Part of a small language model's weights: a variant of SOAP for these matrices.
Each number is 128 + 32 x the weight over its row's rms, rounded and kept within 0 to 255. Layers, rows and columns count from 0. Numbers have three digits each. The size before them is the row's rms in percent of the matrix's.

# up: layer 7 MLP up, 576x96, rms 0.196, rows 49-177, columns 48-95
# down: layer 7 MLP down (transposed), 576x96, rms 0.192, rows 49-176, columns 48-95
up49 103:183140128118149092069116166122179146171132103135136076064111093106145096179127115097149115178211128068185117109110169135125124134138081139130139
down49 110:082159102144146176123097166116093095131122148149105161129097129169206191149084138117112116107095142147130183134103146221098093140121105157143118
up50 100:085157131153119111181101134189112146106115071151176100130097125090081130089155130147114098078158158073125135111131139117186079153076100138077115
down50 092:160135100126157133108122136127119178090172143115190145125142087138138173151114183026145167136084120135152168099109134080150088169116150110152106
up51 100:134094147116120076086125071192035152176082151163159106164146145080145146136144100117186128141129139053118118161103140160106111131121084110111140
down51 094:109138102155129130138123162146198157083168145161093148131121169145159130150095162196153149166179109147147152115115096143096133119102150136139108
up52 103:082095130100125133125111076063157103110144089170092129093119124119134181078151157111160108145108118172126124146131116114078186141113096198140078
down52 104:109138169111183093120119125148140125077110108112071085117161106118144120136189142144091096161121115109092228190160129118114188186140127108133176
up53 105:121137154082102129118095076110134204110141105134123099145169119089149145110224114095114143096144083132129125125149163153137172135085075105166159
down53 110:092144120127119124083121165073131121076139084045097169081127113148112132132088196191177141151101173174154135142154152124128142143134138113122143
up54 101:175139214104127141038108153106158152114097126119082128149121109144141185156067139125173143128117135103162074107140112125092135127175113137140138
down54 095:087146069142100105156113127126117062098092149120096090131094115167097163114119173129143129119051093116115121141102197181147091175109199108086114
up55 097:125164125099136033155120139188144106152136149122137078164166064112098121054091132092127152104136134118158142075127105108080132124110126082109081
down55 095:184103082047082156181117083151119144121149069145142130064117122112118160085079170100158137154134139142123139123167174137068119100104168101173164
up56 084:132126085142157104080143122106112113153054085114128180149129132133079134115156132127103149101158138086176166109183116161122096110177136188165139
down56 089:155187107144126103110142141148153127125122099064150126101153094175071116188115153151160128106136149139119107187149100109108166169155202217169094
up57 095:120134038151148151122150118106105115136150121109196096094121097177126130109163118131113065145108168128071122170157138146150196161087134080102123
down57 096:085129103092123103094168187130153102173069137044114159131103073108123114188123106131146103151101114122177114106113172124102166092152199150135108
up58 119:101104141108144081155149122155155157125132122130170121114171127120163175142130111126166129163162086085158066151173131095172122143133125189112106
down58 124:167151149137152071132130128098092142103115161153133145109168152161112110158116139077142177146160124115161131094138119130096112148133135078150160
up59 090:153122078123097089126143085107143179142103132127096080138083167080197159143149172136074120137120123097111134127176156109193140121154162174156106
down59 083:127119079096085196111113057170130102109178092128173100089164119145160171145146088094132093067118141172120099162132143121148154119113109086203110
up60 096:222183110154145088120144113128150115154116148138151140126150115128172123145136119164133108058134113186080151133160142118123178139118117135145149
down60 079:120152168150087114134149132145093124123152109119139139175140151144106136155115082146142081088170149121108146123053142165116092101146157142143136
up61 144:103168170128156138124100133143093102158150192156162129147114170122095124114131167103133106088062161163085057149084163115140119164172192147128112
down61 165:079095195136163116129217083109129167072187134107192158092134129143104085177160117145103102098145140169173134112092145166137161139122097125177139
up62 092:128097118080145119084122140098094145135156140120102103123196154102110119179171072076195113119140166120129167149182178100147180107137121106165145
down62 090:177176120130134121106104132164119160090132122093088194129100120095146092102158115183095140133148127139097176136115126146086074124124106111160178
up63 093:185137104118148132135145096161056127110115139063195125074177136073061148126143064123127126152156136107152117158124118165136133101202154070081130
down63 098:136120081157181121146133141090165114169167071133117173122133132179099161133127120135187086159067105149159132117124174174135135141125081108184103
up64 110:129167112071116124040163161148172188140108147141090126146197073138136158118158078173128160116137117089143119189141103101164098116116172102118176
down64 126:112090132162111146133148095092098100145173105113112178058125120141198065093137049135163109109122104142125145104107172133123141187077098140125106
up65 101:085085086139113147167115196108221144144111073121079123171151102114136176096161099131135149126106177153121122135100127149146116112142096080158156
down65 114:139096150118131136178149143112125108138163172139119083066111176132076089102071156112111134076111113142078126144186138150126087146093163162159159
up66 091:154124134107201126127140161128128138143149164174134133156132120141150147118169117090182107094164121170078094150124122106106226200137116162072105
down66 094:124086128134126140149139170173113085106121130138144142141160163010141077079160160062129172146185127079130136145158134132083183134149120137084105
up67 102:101086163143130168164091166129116174141093061141097028137124154132151152115132107166109107128150105096114148135194174181074152100119128089142116
down67 107:145167092178134175120210114147187139127128128097176129088129152102102102100148168187096151103132150084128150139068103110132131170121115102125137
up68 098:162151099136139155125158168109115177169092148159156141139078064120134146157157133129136137142113101092141136193163108145133143130080117100150077
down68 100:055102096104133082162097136131105116133174095169179104125147111100160083174086161108145107163168103153151185126126165125084149172143090109147089
up69 100:126169116125081176118124170143148140127109097104140105160155171140179076094178185200142107170065119117128171156127128104046128080080158158176075
down69 107:105097180105090136158101134109097122182153083117150095147159110079106135114132096145141093140151175094129153135079106141114123110156210097125095
up70 086:142094125088088140037121099130147141149053081170137136142125059173093136131129105097115093152156146134188096118137094113104134099140111097107132
down70 096:134185086111119118165105106109102103070122077138138123114104139129132092114185215156148172137115093067125110091167090112166158088120095112123122
up71 098:097141094018147147124130086175123119145150146146138089097127165126167147122177075102112127141113115100199052137149148090094214114129110141118189
down71 089:127138087111129119185116142171118126115124139076049180091093080129134148149135192180131155081114109096099119141113122106095106163112163160138127
up72 098:138124101197119069149144171125171083126146116154100105004148040169142162085132148089156162135119127104162133118140140055147131097145111158155098
down72 106:188110108146103141169120108119105124169195063201116139135129151123112213160097103146123100144125126140098170135140091166064088151076140139145157
up73 103:151122055061095108117159084093106167152154129066166078142117175133104179121131129057118127075085104104139114176158145090116162117084134142164135
down73 102:145171121102161122159124124133016097112157136147135124185129114179174162100168148161138115126154148164132101122158074082085134186134147118092119
up74 096:097132142080118142114122117120151067191144190138117113123138061172114169104111089188139131165085108129113114126146130167139156050093132095175165
down74 099:144126095101191121155067088111136133080061146119140114116126089171168073159170201099136162151188186172128142142157108144163171134125096112139148
up75 097:137124146108141164103082109139109151139143195192141141110118113123075200136062159126119113069149115099163106117165136084171139158125121114094117
down75 094:106134152152144113145087106121179132125157127159125085134093112106153138135061147133126174114190136175096118210121130162098106145168126141114084
up76 109:134135106151124135155178197069141155148125112115215144093109118136081157088174086126111116152109203121139060120143103169128100097143105166113152
down76 076:113123123099087078123104115129146104103146135116130115120104102079101116124088094150111133136171136118118081095117137137105077082107152153124182
up77 087:129091121148163106062104182130143132106101152151101177121107098102113041129136206129107117093125179183119196126141139185154169137149140139109120
down77 094:150197167165109082131149143103102122128144122163099150150134125121154084088150132075150206088162119146084123093085074178105128132123107131180098
up78 104:086134146115170092088121086131115180179177093148143117111119138172163060148174099125085133087055085126118220156130113094159116101151124081140094
down78 105:079124136139169169108117122099099092168163177111124169185138132100062094145122098082142112181158148144113126116209073080149141122142186179165138
up79 097:196113123142067101153129155165170132188164111078152075199130128132107100104081164124109099084139124146110082122146163105105107124126109164129127
down79 092:148138085104128102083129059120143160105129113101183105095168075156135113156107181112159125124113120156145073108173108100122113152121078143130123
up80 101:133100068130124150105138174075086144139142124148098134208142082146148121092148105118104161130169126177166187126092140128113129124151104118117171
down80 105:107128097099173095154147065112149081144089126120140179083107154091148179123151126175106151120116164081159149189102152121163124050086125112145139
up81 088:175131088131170137125112151116136131129063143160099109159119174109200155174181124100125153161106138150096122129070135110211186121107081118148134
down81 077:111135147129151105143170163166178168083154139105159137096122105156145094144142150122175141086176059097112150083118097123140166105167095156191098
up82 107:104153148124121130098115172110132114071101151130052214146127159150075117143164089088139116127122160128126071090098139139181153120117108118113067
down82 124:117099087099182172182154091119136115148123157066133063122085083158142168115133131095121092053122123125074110230104104100130139157112158164141121
up83 123:133185159202107071127159143137085120101112107137085111099072136160122110139075151152109136137114141070140191160152111156096193136119151152163135
down83 123:105161120132115100147128179118152138123127150157167188079135047147118125060145116117111165137165115060121030092102087100106177090156079156096160
up84 107:170134101112133129119097095151085096189026140154126092134158118124100142136193140140120150180106104101126106095110179144157188145081102107075147
down84 073:112130170154179126114116106121139133130186068110118155169120162098137124110070180163152096114136144178140171127073097113097075116178117156185121
up85 102:130131175121151140151095098069113121144119149114126144166121105097104122114103101082160182154089159076097150114159098093213173165076093099119182
down85 102:129112153092160124088148190092152048145140142159159151115118124147092132143166103180139119166168186188189143085073156180094147110112130136191133
up86 099:116125092137104136118082163078141131106158115062157104166137100153153152129108148107127112138096118079181153185126122111139184075065109148104188
down86 079:152125119140091103050092135177151141086160114135116159160167120132109098159127106161123048155113109091068187141139121102126129122126141186107138
up87 095:131129074095168120121133125123129105155110117148150135111122091118104125094090050153144136161108086144176092108135126101119136117067090119168104
down87 109:114147131100095178186137127082106151096115155195155168155106129151051114142163053057140117075141133090056131127102105129121133126116067108147165
up88 111:167201090180124141154103140148126093108057099163123112147095061126150179133121118135116125137136112130151064100147127142081137134166118144170115
down88 072:105115167188131126109065049145154104133137121166146087119121138091102119116079101141143091152158039136189096139107158144072108087199142132184083
up89 091:133113151109106193110111127135136114128105159133092130139147101108104117095221112096127056107184174131115146153149115105103130172126143089130147
down89 096:124106159169128177150106151200163106094120123097137110157083161102120158180096148146126115166108145156104127082189146134123109123123128135122147
up90 117:117118109134056142142082147146124155170111091136110105152157157153107127140078138106149074068119145122098139168237131163178156135098093119054156
down90 114:159126091132123090081107154133156142133140098112159085096115125179163059152128104203110100087129164071067142171113103137097133160099076151129103
up91 104:117171176213133116106169148161155069122168084221124136095083121150134168147181175148141083133092128117106076112121127133173119139163119062120096
down91 096:103169142155078140195187121131089173141099175142149130136110122100132151157132155152166102104116115086138101077156152057108145168118140098137132
up92 118:125145133099140111063132150105106125122091123136117146187134134057133124100155120133160114151095151132157079120148112103147169153110105167137036
down92 105:180121114159115148202140152130118148155155090118108119140110114167092118124096081134129086083085064096070199152125162175129147149060131124159139
up93 105:192139108109162127132155063143140122164154131116105143097147123118152157084197144129163107162167143121047125095161103098154120139111122111176151
down93 107:090116117150082155178135131142132147102104159087146117124078155144160176093148188133160147103135151108150163147178122165122036101084129122133156
up94 101:163161142140121121074203169134074084125113124135119104168172121176159156072131182153076153134159130087180128168135129128081133137127126112168053
down94 105:087113151148122118158140118094141076060101077161145116108099112125057126082138154144095156106126134174185117073126151159118122085115104111143156
up95 115:092094137122125128132113093159177156133132168117082126163114120218180138117118160132134103123177152069144074120163124119120071149097129127206131
down95 101:128135152135111146061101093171131133113113110082093216147147115153101110161098116102112157069147142147100129160130143172095161140139179071104136
up96 088:147099122145104075070074184103141161192065180089134115162114158129135107183169107110125145093079120134138127093104165209130121123138148162126125
down96 085:109157159158121106155101114133157120111153090107121170085133148112105087172156133122132127156131106080125105192115177136155142194166125178138112
up97 089:220137100171107133151144110086133182107091141139128102202144065076093155132118110174132114189079161162111121139122156080168083150132120153095110
down97 083:138151063107176097135137091081182136051140132103174131087166132143112125145092126203133113157136136126115104128121131123144080205097093147116136
up98 086:132111162129093153115107097113169127149124160149108156201083179101149149131188140161105139154054163126121142079218142190105080109117115172130156
down98 084:121099069062127079126109059141158143082111115111155167137157117162141092185145153104112138143080117155124079117184099149184138122125126054163122
up99 095:142136146121102058114129149140100178141158195081158157099129102101140175133193121155176106099095095122148108126094196113082176101124160172098140
down99 091:157132194131082136092132140119160100133077108180091106099150117136133124103092112130083173115147143158118158170100067159153059140089119142135151
up100 096:116156156114141097087119141217080097102184121183189108129135109118127137074122173108157112068114115097131086107102131083119125096127097111106152
down100 094:139113230121154152011141136148114137174154111113114108126093088087067131137132168090112167138102134138165161112159132096138113127065129114199179
up101 097:123096144127118128098102099175105121120167148119072106185131115052119143086154107059118114078144091164184130146155087122116126166123150137137113
down101 091:156095053082099124095136064106147165081089158084165152124106073150096120111163131115081163156103116153073180119119111141196158089157127108134155
up102 093:132122128112110144103131153184131137101133102099073113138080177074122170182096078127117136196120164114068123111143157199098119104129149126108145
down102 095:113147172154134120153101122070069152049123127162157125140114205149133107100130139078165139116142078072138155103147050074121104086097100163141114
up103 103:167149144090145116158141141069100108139119100125093123158115147163112117147099096097112169085132164147131203112134137131161145099145120127090148
down103 115:163169154144181141130069183124157132103063117137115144169141138079157108033132135119113118148105118120131130114188133164110124136111172139079122
up104 090:164153177103162154140132104103129194187109147148124180195123101119150129152110080116158128153141139162156103089118149130128119112173141114143086
down104 099:179121096145164117161092154088111092083120125136154209135168111161160184180136115128111139103129115077122185110129116103126063107104102097123103
up105 107:144198148126060065138139126120148111149123110171016093074081148138134116125187131106124110085146106151181144083117147142111133107159139158104155
down105 084:084111098140149106125138101155167088159092100173167165072162125095095117090109093091120139087165145193088106116128110146191135098106141108174101
up106 085:125075113143049095148112140115118152149124099102129087178100137097114152103095110126128125127122129116098091118160114113100155108113119189153136
down106 070:122121095137178126146151095134125091050137137071169063124183083187124109151031127084141114120102094124125079146124129137121168159140144147148083
up107 110:146200182166141136178103146113139155100197154133093108124119117125112157112129093159106111102083177142089159145159097146137178089099107139097172
down107 117:115159092063167093134107130190130150139148125138173096172207129144110094136133147155080111105170200173110183118189182160097095144102051105118119
up108 095:209105133110162117126137111147125181153098105133119132153084103080153149105114102129152111165172092127068170087112204178111175097143136106142171
down108 098:103100143148129151189075095041141049141147132161099086167167081173105133127137114145107079159161159095122168096180148071124118125148133128092129
up109 095:169167109128085127108124170125086157167137061079137131133116133127108122128169094166071140148091149164102158137141073112115172140105157055154141
down109 093:083135164142189139140168130182105157078164141114155161136105127129187074136096050127111133117125184136147085150148142158189166160107104145108055
up110 092:141121126113138180155122147121073181117139121133107106143108139158148124128158132122080133123122089175202154144183153146081165171125041059110147
down110 108:117168125133106106186147127118078137125176147135104102161109176165171169086181174167079108124081214143107128128158079112149116144121142101130142
up111 106:101126121118140147104092064129144151180081132139106123144186149166078163115123063129193168078124136141138129182136142127201202108163117130185136
down111 112:117126131158094133179148141131083118167130148059154122174068136102199126135141156198106165120141135191127101105154128136128126137096156138077106
up112 109:092127131200083159143092105152164084110093052163151121103159133123154101141154117101145083102125191136115141138121140119098146116091086133139136
down112 119:120119106126153106142130145165112101156168126151187143177173150160153201115124107099123091122150051090134086045204175184082092140105150199123111
up113 086:107069121158182127136033106146160142104123145110149146172149173132131167126063123076132124176041109090149133081150137136146153100141150130100085
down113 076:118137117169187104136151190110117141101092087097182151178133124106105149129132190134141106122138105115069062158064136092123110149139096146097147
up114 090:157134162131166067136106146093114133165104134143155098110110111076154127097023139147215139111165107122142073097106089181146137124126163133107136
down114 098:143127095144120127177111090087173136117144108117119119143139112143140138077176106104149161125174161097148155129128133171147079058145137082170119
up115 098:157147127175129147115152169094117149203133144182060113165164118052110135179109143139133106195184103103107126052125104140113098110156154108105107
down115 088:141126097107134110166148078141111117073178122092152112068148106172133128147130133092144141152080168138149091124110078133084115119131127108116089
up116 099:066121133094078144136109183068066128149163107164142088128143147127121153147085098144113121103130143146161173139125150150136100106093119133024116
down116 086:129108122101126107123107060122143185128201138162140112063154101124127124180078133078168113143123067163133192125113155115196134114140177100126102
up117 119:100152117088148083095154099100113196121134173166193118219076064124181122156143119102153132121088152144123094069151104091149128135110146128155135
down117 125:127094150132180166142093146127105123119140102125092090112126167177153124151132194151116157150142111185138126107157164150152067108121095041183119
up118 087:119109134090166139156106139099131146164197159103125077077131148083083194120106126139133158175141203093112127140136147081145081166125083111113089
down118 093:131106106153064082092098083100146179100185103097147122042134123129150107131151131113148162113125073132058125150141167100114064104121076123160188
up119 097:152158127157165122143118113163155177133140118097130182152121165139115127092071071099126121165046148110104143100089067156096114140119103174120120
down119 095:118109104166141130129128134187112111134117165170095092156109128131133187085166105153091103148149098088122152180150166143131111180084145150107102
up120 089:127115122168127104183106117149162088110136172112094078139072128124111063087111171129220120109148130161122122142165119136204157136097105122104104
down120 095:080120151120139085126139096099080134076139081165127097141123155173166151128064139169114170105115202143122073074112162190096124137137145131104114
up121 108:089137079131116104140163173135165182106140100140148119148134110092147095088129144149133118074126136114156197140087095114104105150117055131168135
down121 099:136123174114153070101075078103100129158079162107120162125144162091111082098165157117144129160194167055188100105141094113170128142122090147123128
up122 098:111145138126064122102097114125084162135125190156112149166118144124085113144109092134118127079088144120125111128156126098173129160143150163133102
down122 100:096127077149087166134081133138097082102103160109088098060104138193128124102089137138127148143102097151148125104125137110116146185129077134162127
up123 103:180178130163122106149133129166150116195105160141130116161185177159128185092131113115101100147107164111191114060145116105129159091170156179137079
down123 082:157144123209113109139151140167139147149149113122076148182171125140103075122134147087082139202166129138093167159142170126102112124092131117100114
up124 093:091121130178167126106138103145162122170150182145170157163136206115153200114142179156150141127094112159163142117090116143125144105086130134134077
down124 078:025202156108130146177163125164095125120171119109111091142143163146117086110063102164142133140144092135081120158118155119087132157180134173160127
up125 081:165094188146121109084123156142069080174182119135102175101125173143115133128124119133147175148170110068185100097151098144121209136088126163134138
down125 087:182129087114061157143150108075120111091158154114159106154094120104133173073136130109135115153087087148088139102136102130173100099125084104137089
up126 086:132181189174091113155164152147098173133107199112124143125109138098070155071165129090134156088079076181142167128109173130111113110099136139104115
down126 093:123109113141130173128095139179060110072114166100168082092150141159099094165119139169151172125102077150155099172105127125144181116070116216180103
up127 075:158132205115094065112099089111166098132097120138134133097096142107068098138098110119113104150120156069096129197084117120121151148132136135163110
down127 107:126141155153100193161153150134135129157162079134187110131117117066080151121064144132120158127099090082043136126141172116156072115087128189165131
up128 096:114110201081079113121104113144122120126101165154107095135179122043122182121114104164143149147142149155125169109135067137147177121158133135053070
down128 097:159177113089109127123121084093109113094113126072152057110109107168149144085156091145139107161138120110173025123155109157148141133160147094156100
up129 116:125119166155133060168146117148173130125141143075163140080104135171034175143121081196135118112040178154091120129093164172117169111121143151133112
down129 125:137089110137100135137157111099111080092090144120112111095071102113174229122140106117115087096099110129106220220107129137120144129132164142130116
up130 095:114166155176114113092179126135093123138126138109134085123179145117124132192145146130121208133154121133165119156183097131096119080176030155141162
down130 096:121170066113118163101093153139114140164107140115119119144062091135174099112123096119142138106094135061140131143108122147180108127089157185140151
up131 102:197169160123132122104175153201167094149121093136152120217115114093169103130143117132135116097131209128129127083117109137161119128113084131104130
down131 089:132137144129165068179130114177147144121164143197132164102096081131119078172101162131190172127092124192126174140109144131151155120092203147120147
up132 108:136121110178124087115130092159084082170092148125152148090162148107146116125196179085126167148095121149084117105084146130125131183058156082174112
down132 102:096099128155146118129109153119151105142105099148094078086113149088076135130138082152149133154146127197137161111084055102077110127103090112126166
up133 101:200104064136157093062042126168122100099140133145142077110155145156136151164102125114177115157165112073125126160109156117115148096120176156105159
down133 091:189158091131127194147165056143171163070112140095125121131107139181112070166128101188156160117101129107146127129136174118116147118071159120144135
up134 084:125155049153090147159141093111174133154123101093090145178154131105093133095117118138117069134088109136176085172135162203142163110124132168165149
down134 091:117063173090144134166154091089162164117186103136130122136098169101124131149098178129112227135152116120110146090073177178055103138095137106147167
up135 105:189093111163193117102102126120162106164106114089083097137113115070164109132154166132145119100149196136154121143130159163119112099065098107135117
down135 115:141116139120120096107183106125122146109126116058071090125126137126073108168139137141074166119151116121140106151179098149136107182173132123130130
up136 086:118178175084162124151127174142097114116143159169115164110145128130166118092136136175050091130107115125151153115135129137109138097140185152114153
down136 089:083160117069129129165134132140157130151128144143095087080138100167098078139135080061206089139108151087120092132130124085099150118177151101101096
up137 094:153142111181126139148124140117113103110136132122113199147158121093113143148106155209118157131133124149168169171132114140140126129069140166121091
down137 101:112129172145124108133106144083106139175131126149121078109161214065171121091152162137149186129146147168143144130136128105137125138155179175127165
up138 101:153161149154146094166124158124096153104157160132121203142072159169151085107102141071080090164127107083137146144072171091078146131159104095123119
down138 114:146117128153171148138117119107143139162147101080100017144102083135120163125098148115130158070141176140091159132143146153120146131152190166129087
up139 092:119209142127177207138138139183123103108087077142091096134128137122121168039177103095116156097086142096109127078124087127082106151138143097126145
down139 075:131119117091166057112165084128114131073156052131132163123178157142084165177100167087146141179123085146079072110083111135120126172144152120132110
up140 093:108115124161121121012055146096151137142128156108123183102124157086134068182083227114121079102120102128123084114101092097157155159196139128117101
down140 115:123112120150157171121141102166106126140168134120110079135088045166133117164094083139116162144129136101145205099150129154086162144151120099137181
up141 104:087151097090093087111149132112163133133076139116109106105084163149135120138124156175117114140192143153153101185143138111116108119097077140146130
down141 110:113188130154130154082136104135133150059138139161140181165141182158087114190114100161134165132083173110106127176081079088152129102119174136114105
up142 100:051159176209110110190123163155138159115126165122181084143077149117121179094154108090155089085046177130101102123082179175078163146174145111106145
down142 102:100064161123158153126117115101113105062172128124140087093110134123157093121128128132116177104248084160152077065126156174126105170118108125177070
up143 114:082171113102175082107167114128178120167143117134134124137147112113131110105111104182167160175140130095154084138133105041184185101152159166123135
down143 119:182178114152173129122131148104054151121118135145160165137133075128093084138124101090092163073132153143131187127084100104109132105086102156092115
up144 095:114174139114103077161123178159147136186149119102090137200169142149142110149103133114175106165079167123099130154143193098124139123118143087126203
down144 097:139134101095152087121177084125063144097157099166163121147126184114112136196123099150140095142148101087058103155160086160176133143152124137145140
up145 109:125189156110102151141183160138167155130221111101134115194084069153112149097170111104139139148044165106118119089134111110150112147117119114063168
down145 103:124155192117114086092187133132164138157188086134109166138115061190137165149139113111124171096174098131068115153118096075165154105159118113112069
up146 095:175193100129093146156102157088173157161166142168127163124122061135159139103061133174201081069121137098142062141165167094108114104107122182154179
down146 115:082130119118110141134149199129078129142106156141114103153089140131144119089104132145113087128135149138171144113129124159123133189168127133075075
up147 103:085180092100140126183192157139136162100073143132148134139162128083162153168078109173145124099172155122171179196130092102149169142135144167121133
down147 077:141086080109088092154113057149120115013134157084115114093119144180129105101150106087131132122106138123149068132153169105131179115166106130089132
up148 099:168235156128065105116149125118106138092113142110133165132119133186137144121117081153121174164096123080128134122074138084059164126104133073152098
down148 104:183159124116209099126156129117088175129121130135131149156147204130068113134118084100142131108092142126135127087113086119163089136153122073090117
up149 110:159166187089125076126141165101125138142104122133139168112168059087126137096104117074127074132085114135095147107159133115132136145110103103147106
down149 115:130183070084109140193145189080074127147162101131134147163098153130124109095137102157192128095132085194092103129175116092103129173103148155165108
up150 093:152121137050084163048113114088147085121129131168090108126116100144082167114213153158128146090137160083096087094120095101095089101139161126105134
down150 099:200128153139157111106148129113136171149125142076117131155108150187127174109120142113165147116176186157075182142165184127105033043102141139101166
up151 100:128150066143156125136128173078125111101087124123132091153123217078100136148121116086149198177088095102088129137151151185108138147134074120171136
down151 081:115153163141108099141088117096155157083140157135098111132179119115136155165096117173127149154145150150125168092057150074151134133183152160123141
up152 112:126181119114154120128070096125106155152143116157095123070117138147181113092177125120186123148121092143120103108133207172116127175121152149091136
down152 118:121144111123111132173130127089154121152204151109126105083080030051083132130091160148130149120143188114142105176157154112150180094087113125133095
up153 108:108094176125147107099119086130165153170136099136096105148144138143157115068150116133132148152116139114171106124106115154094122118108137148162129
down153 109:089118117128130102121173123121115104123139104159164128128108146127158120089107160135097152113129101226129122102155144148116148177108089084134176
up154 089:121153125192137097164090155170029144162172178147094130162117151141121157138125125094128084165060087141111160112140146101057122158089129113149082
down154 105:067098223111131170104089144101141121182126115150098098151093139090139158106102103070113151108136149150079153171184137188155073151119184138113075
up155 094:149162112106052058149109161108091144104128107121181096138138107075171152132148166071083106131143121141140161163170080088098164148131077088121106
down155 086:089170098089110100107124090101110102061112168086121167124138127207085159149147090132124203094144129121097117082090133088118143120151129136119147
up156 091:112183119141156098178174128135211144175118102079101112092161161154080167091108147142177085120173104091061081111115143103165132149155172109101129
down156 097:105122146094106128178125095193064103085142115102170096158161135091107137151082130114079139123107137115173086187209121144165126098135142081117138
up157 097:114121142158165125104091157142093186128117110142163167152074149145127167115057129139136129093159127079127147154104115140023087118116081071147093
down157 096:087163105088163103128085114111156157169152164158141123108173159097088104084141105161137104144091109118150122073136113123153195149100107137079135
up158 104:132136131150072161144103064171089146093139118115125111157143117121189121112156123148167028150117127147184145093103123118156075163113139111136099
down158 120:137168184090122130127135138150095186174135176105145128150172143135159135140150084152099152122114124111119134145137158165131171203175194122099163
up159 095:135075093132155167110097097105155106059096160095124075144191152123087143095130157145119167120112108093138113151117093148176140149180073145213128
down159 104:131155125134151161083116113162131151158153138161171132126134183151118205150184112135153098097073113138072126120118183103137168120139186155171120
up160 109:142114163110132107121142172063160159084115143065121119121084095106142066125153147157124038110172169140148153057158112176060169124113104110097127
down160 118:139142115102132150159093111151148095084204139184145150116191097135113151123117126207151168132101152117116080124166082120162105125081086105132129
up161 118:119119057103115071092131045105163093162113149114072113127092156137161153197090106166111099096176154180136097098067140135127138139152124178143086
down161 125:165117180160135117118112134093148109129142165164136127149133128140097160194094134145136134175139098183103173155126141104157177133132111050176093
up162 094:130142086185122187178098126114116177140102194102129093076131146094093163095104138128069167123111136081132178097156160114172092166125112107136148
down162 098:144100182162112131148076109091113141091103117108116102116139130046166093130093194096135180105093112132163107160158172209086166182123165137156133
up163 107:097201127107115123123196185126112133099084201093115124153154149127165042101121142115147103108117128104136123142196144101088128107154147130073164
down163 102:178113080153108142162180174110151149121146169164162107116133110135097142143128115163109160068111055136142175152123139122161051122135153091162155
up164 104:078073144133093147150118179100107099098098118197119113126162211123116133134146132108158067124146146100091174127163171142164102113108110139114072
down164 112:156128082126172121118131152186129183136156102123119126110069176125096105186115142138119101148123193169159058174144164119116120155100145174132103
up165 098:126125110086114190142138122107079135138099091141083117135145125152145057136123116121063151145151134124128150110171066126158114147141131103103108
down165 073:116126092102118123092086100105113087109123074152088130111167160122126083108081114156129146136135101144120118077104114055101097112106134168151020
up166 090:075154124147144144116143103120073129150092103154176128104119134127099187110109178104064158112106144129079150102100145106076161109117171114124127
down166 095:116133128101129182183129119085161163097182165144132162150126128119161114104126092103124159167133157106135144168157112062134142146107116148144100
up167 100:060143106150105139168095143120146150116198106187083102102127111119124149132118169071104095080093104181179156132099111113029138127118074090132101
down167 113:154109133055172114142171169120173112119108105113113081138077142092106077122135100033151123116153159134171118131142157169154109141119113159119134
up168 095:201141129170114077155129123179164155126114093106119129090068091173069173107153123174129154082088132234096159093143105129105124124114123150122108
down168 102:189092138117110141124162123120140127128121132104144162137125156103151107171136110183112151152115116132129167083201168119106079120105216153124113
up169 104:093141194170117100112106088077140148128105140116165177096109101180090138089141168149152121161087155155100163120150146166122128141071217127176136
down169 111:091088098118116165130062177131095121151153143182106111125105166054113161138098130120135158149125109173142139103168149106142129084156119120105081
up170 125:160164091132099166165134107118155125091114167162129087098112047129191094091098055103091087141128120109107171123089136109085178155125131177117160
down170 119:177132123111173177103134121092153109062094119121112110130112106130113151096131074153114123170118147114174204201146145164083092139101119112141159
up171 097:104129133104127136116092093058116126142119111110107105051188109119120098134210096106130052120124140129175148161087123116121107080103125120128138
down171 098:115136110180169158105144222179120151132140134153122146198089138060166058087096161115142123122161101102096090148143171104112114097140133157084151
up172 111:112162104132131099100177085139146140120105131115084167113082152132109132094131145143173063141165135090118097134138127143140132203068176105151146
down172 117:190105094136168100137150085080162098146095135086122139093176107143147141173093112117111173142157137145206171157138127131146091126115091136139135
up173 114:107142066125192166200145120100112177100070133166130116161133164136146152077179150073120108110122132133123173129149118094128089157102153082120160
down173 122:144124129136078102133161119166080127166102178114122145160171146178173087145108116129136177163155117130150085101070158114126133135130055122091127
up174 102:122119094116135149161117079142152208122106129129136142139140116148147141083127097083098101086075148158152077133123154057077130204146118090202137
down174 098:164111130135161112202131092073135086084141102059165145157157096165126138130136132129139122212156156099137111074127125157086108113100063142123200
up175 096:199140102120129128125058132102152200133101163133142132118115131095172066135082172094176086142135138136133083088100125109132131134171156144170088
down175 087:103177094172073141083109084122146102079085097082126156070140116133143103159166125137114144108131136101172103110098119134139132108155103083141167
up176 102:114153147110146146124136123138120146133092133085116156211096147101163143165104118069164043104100165154065181127106204123138164118112144107079119
down176 114:127207106115118122115167129158151147139160131153156201159081122091092113074109070141132081147096091137090172120118188097108167120096141134120125
up177 097:061146104151132114106137130181129164162125161157134087119060193122150193111088107104161139152087134144121137127098162091075109130081104109067176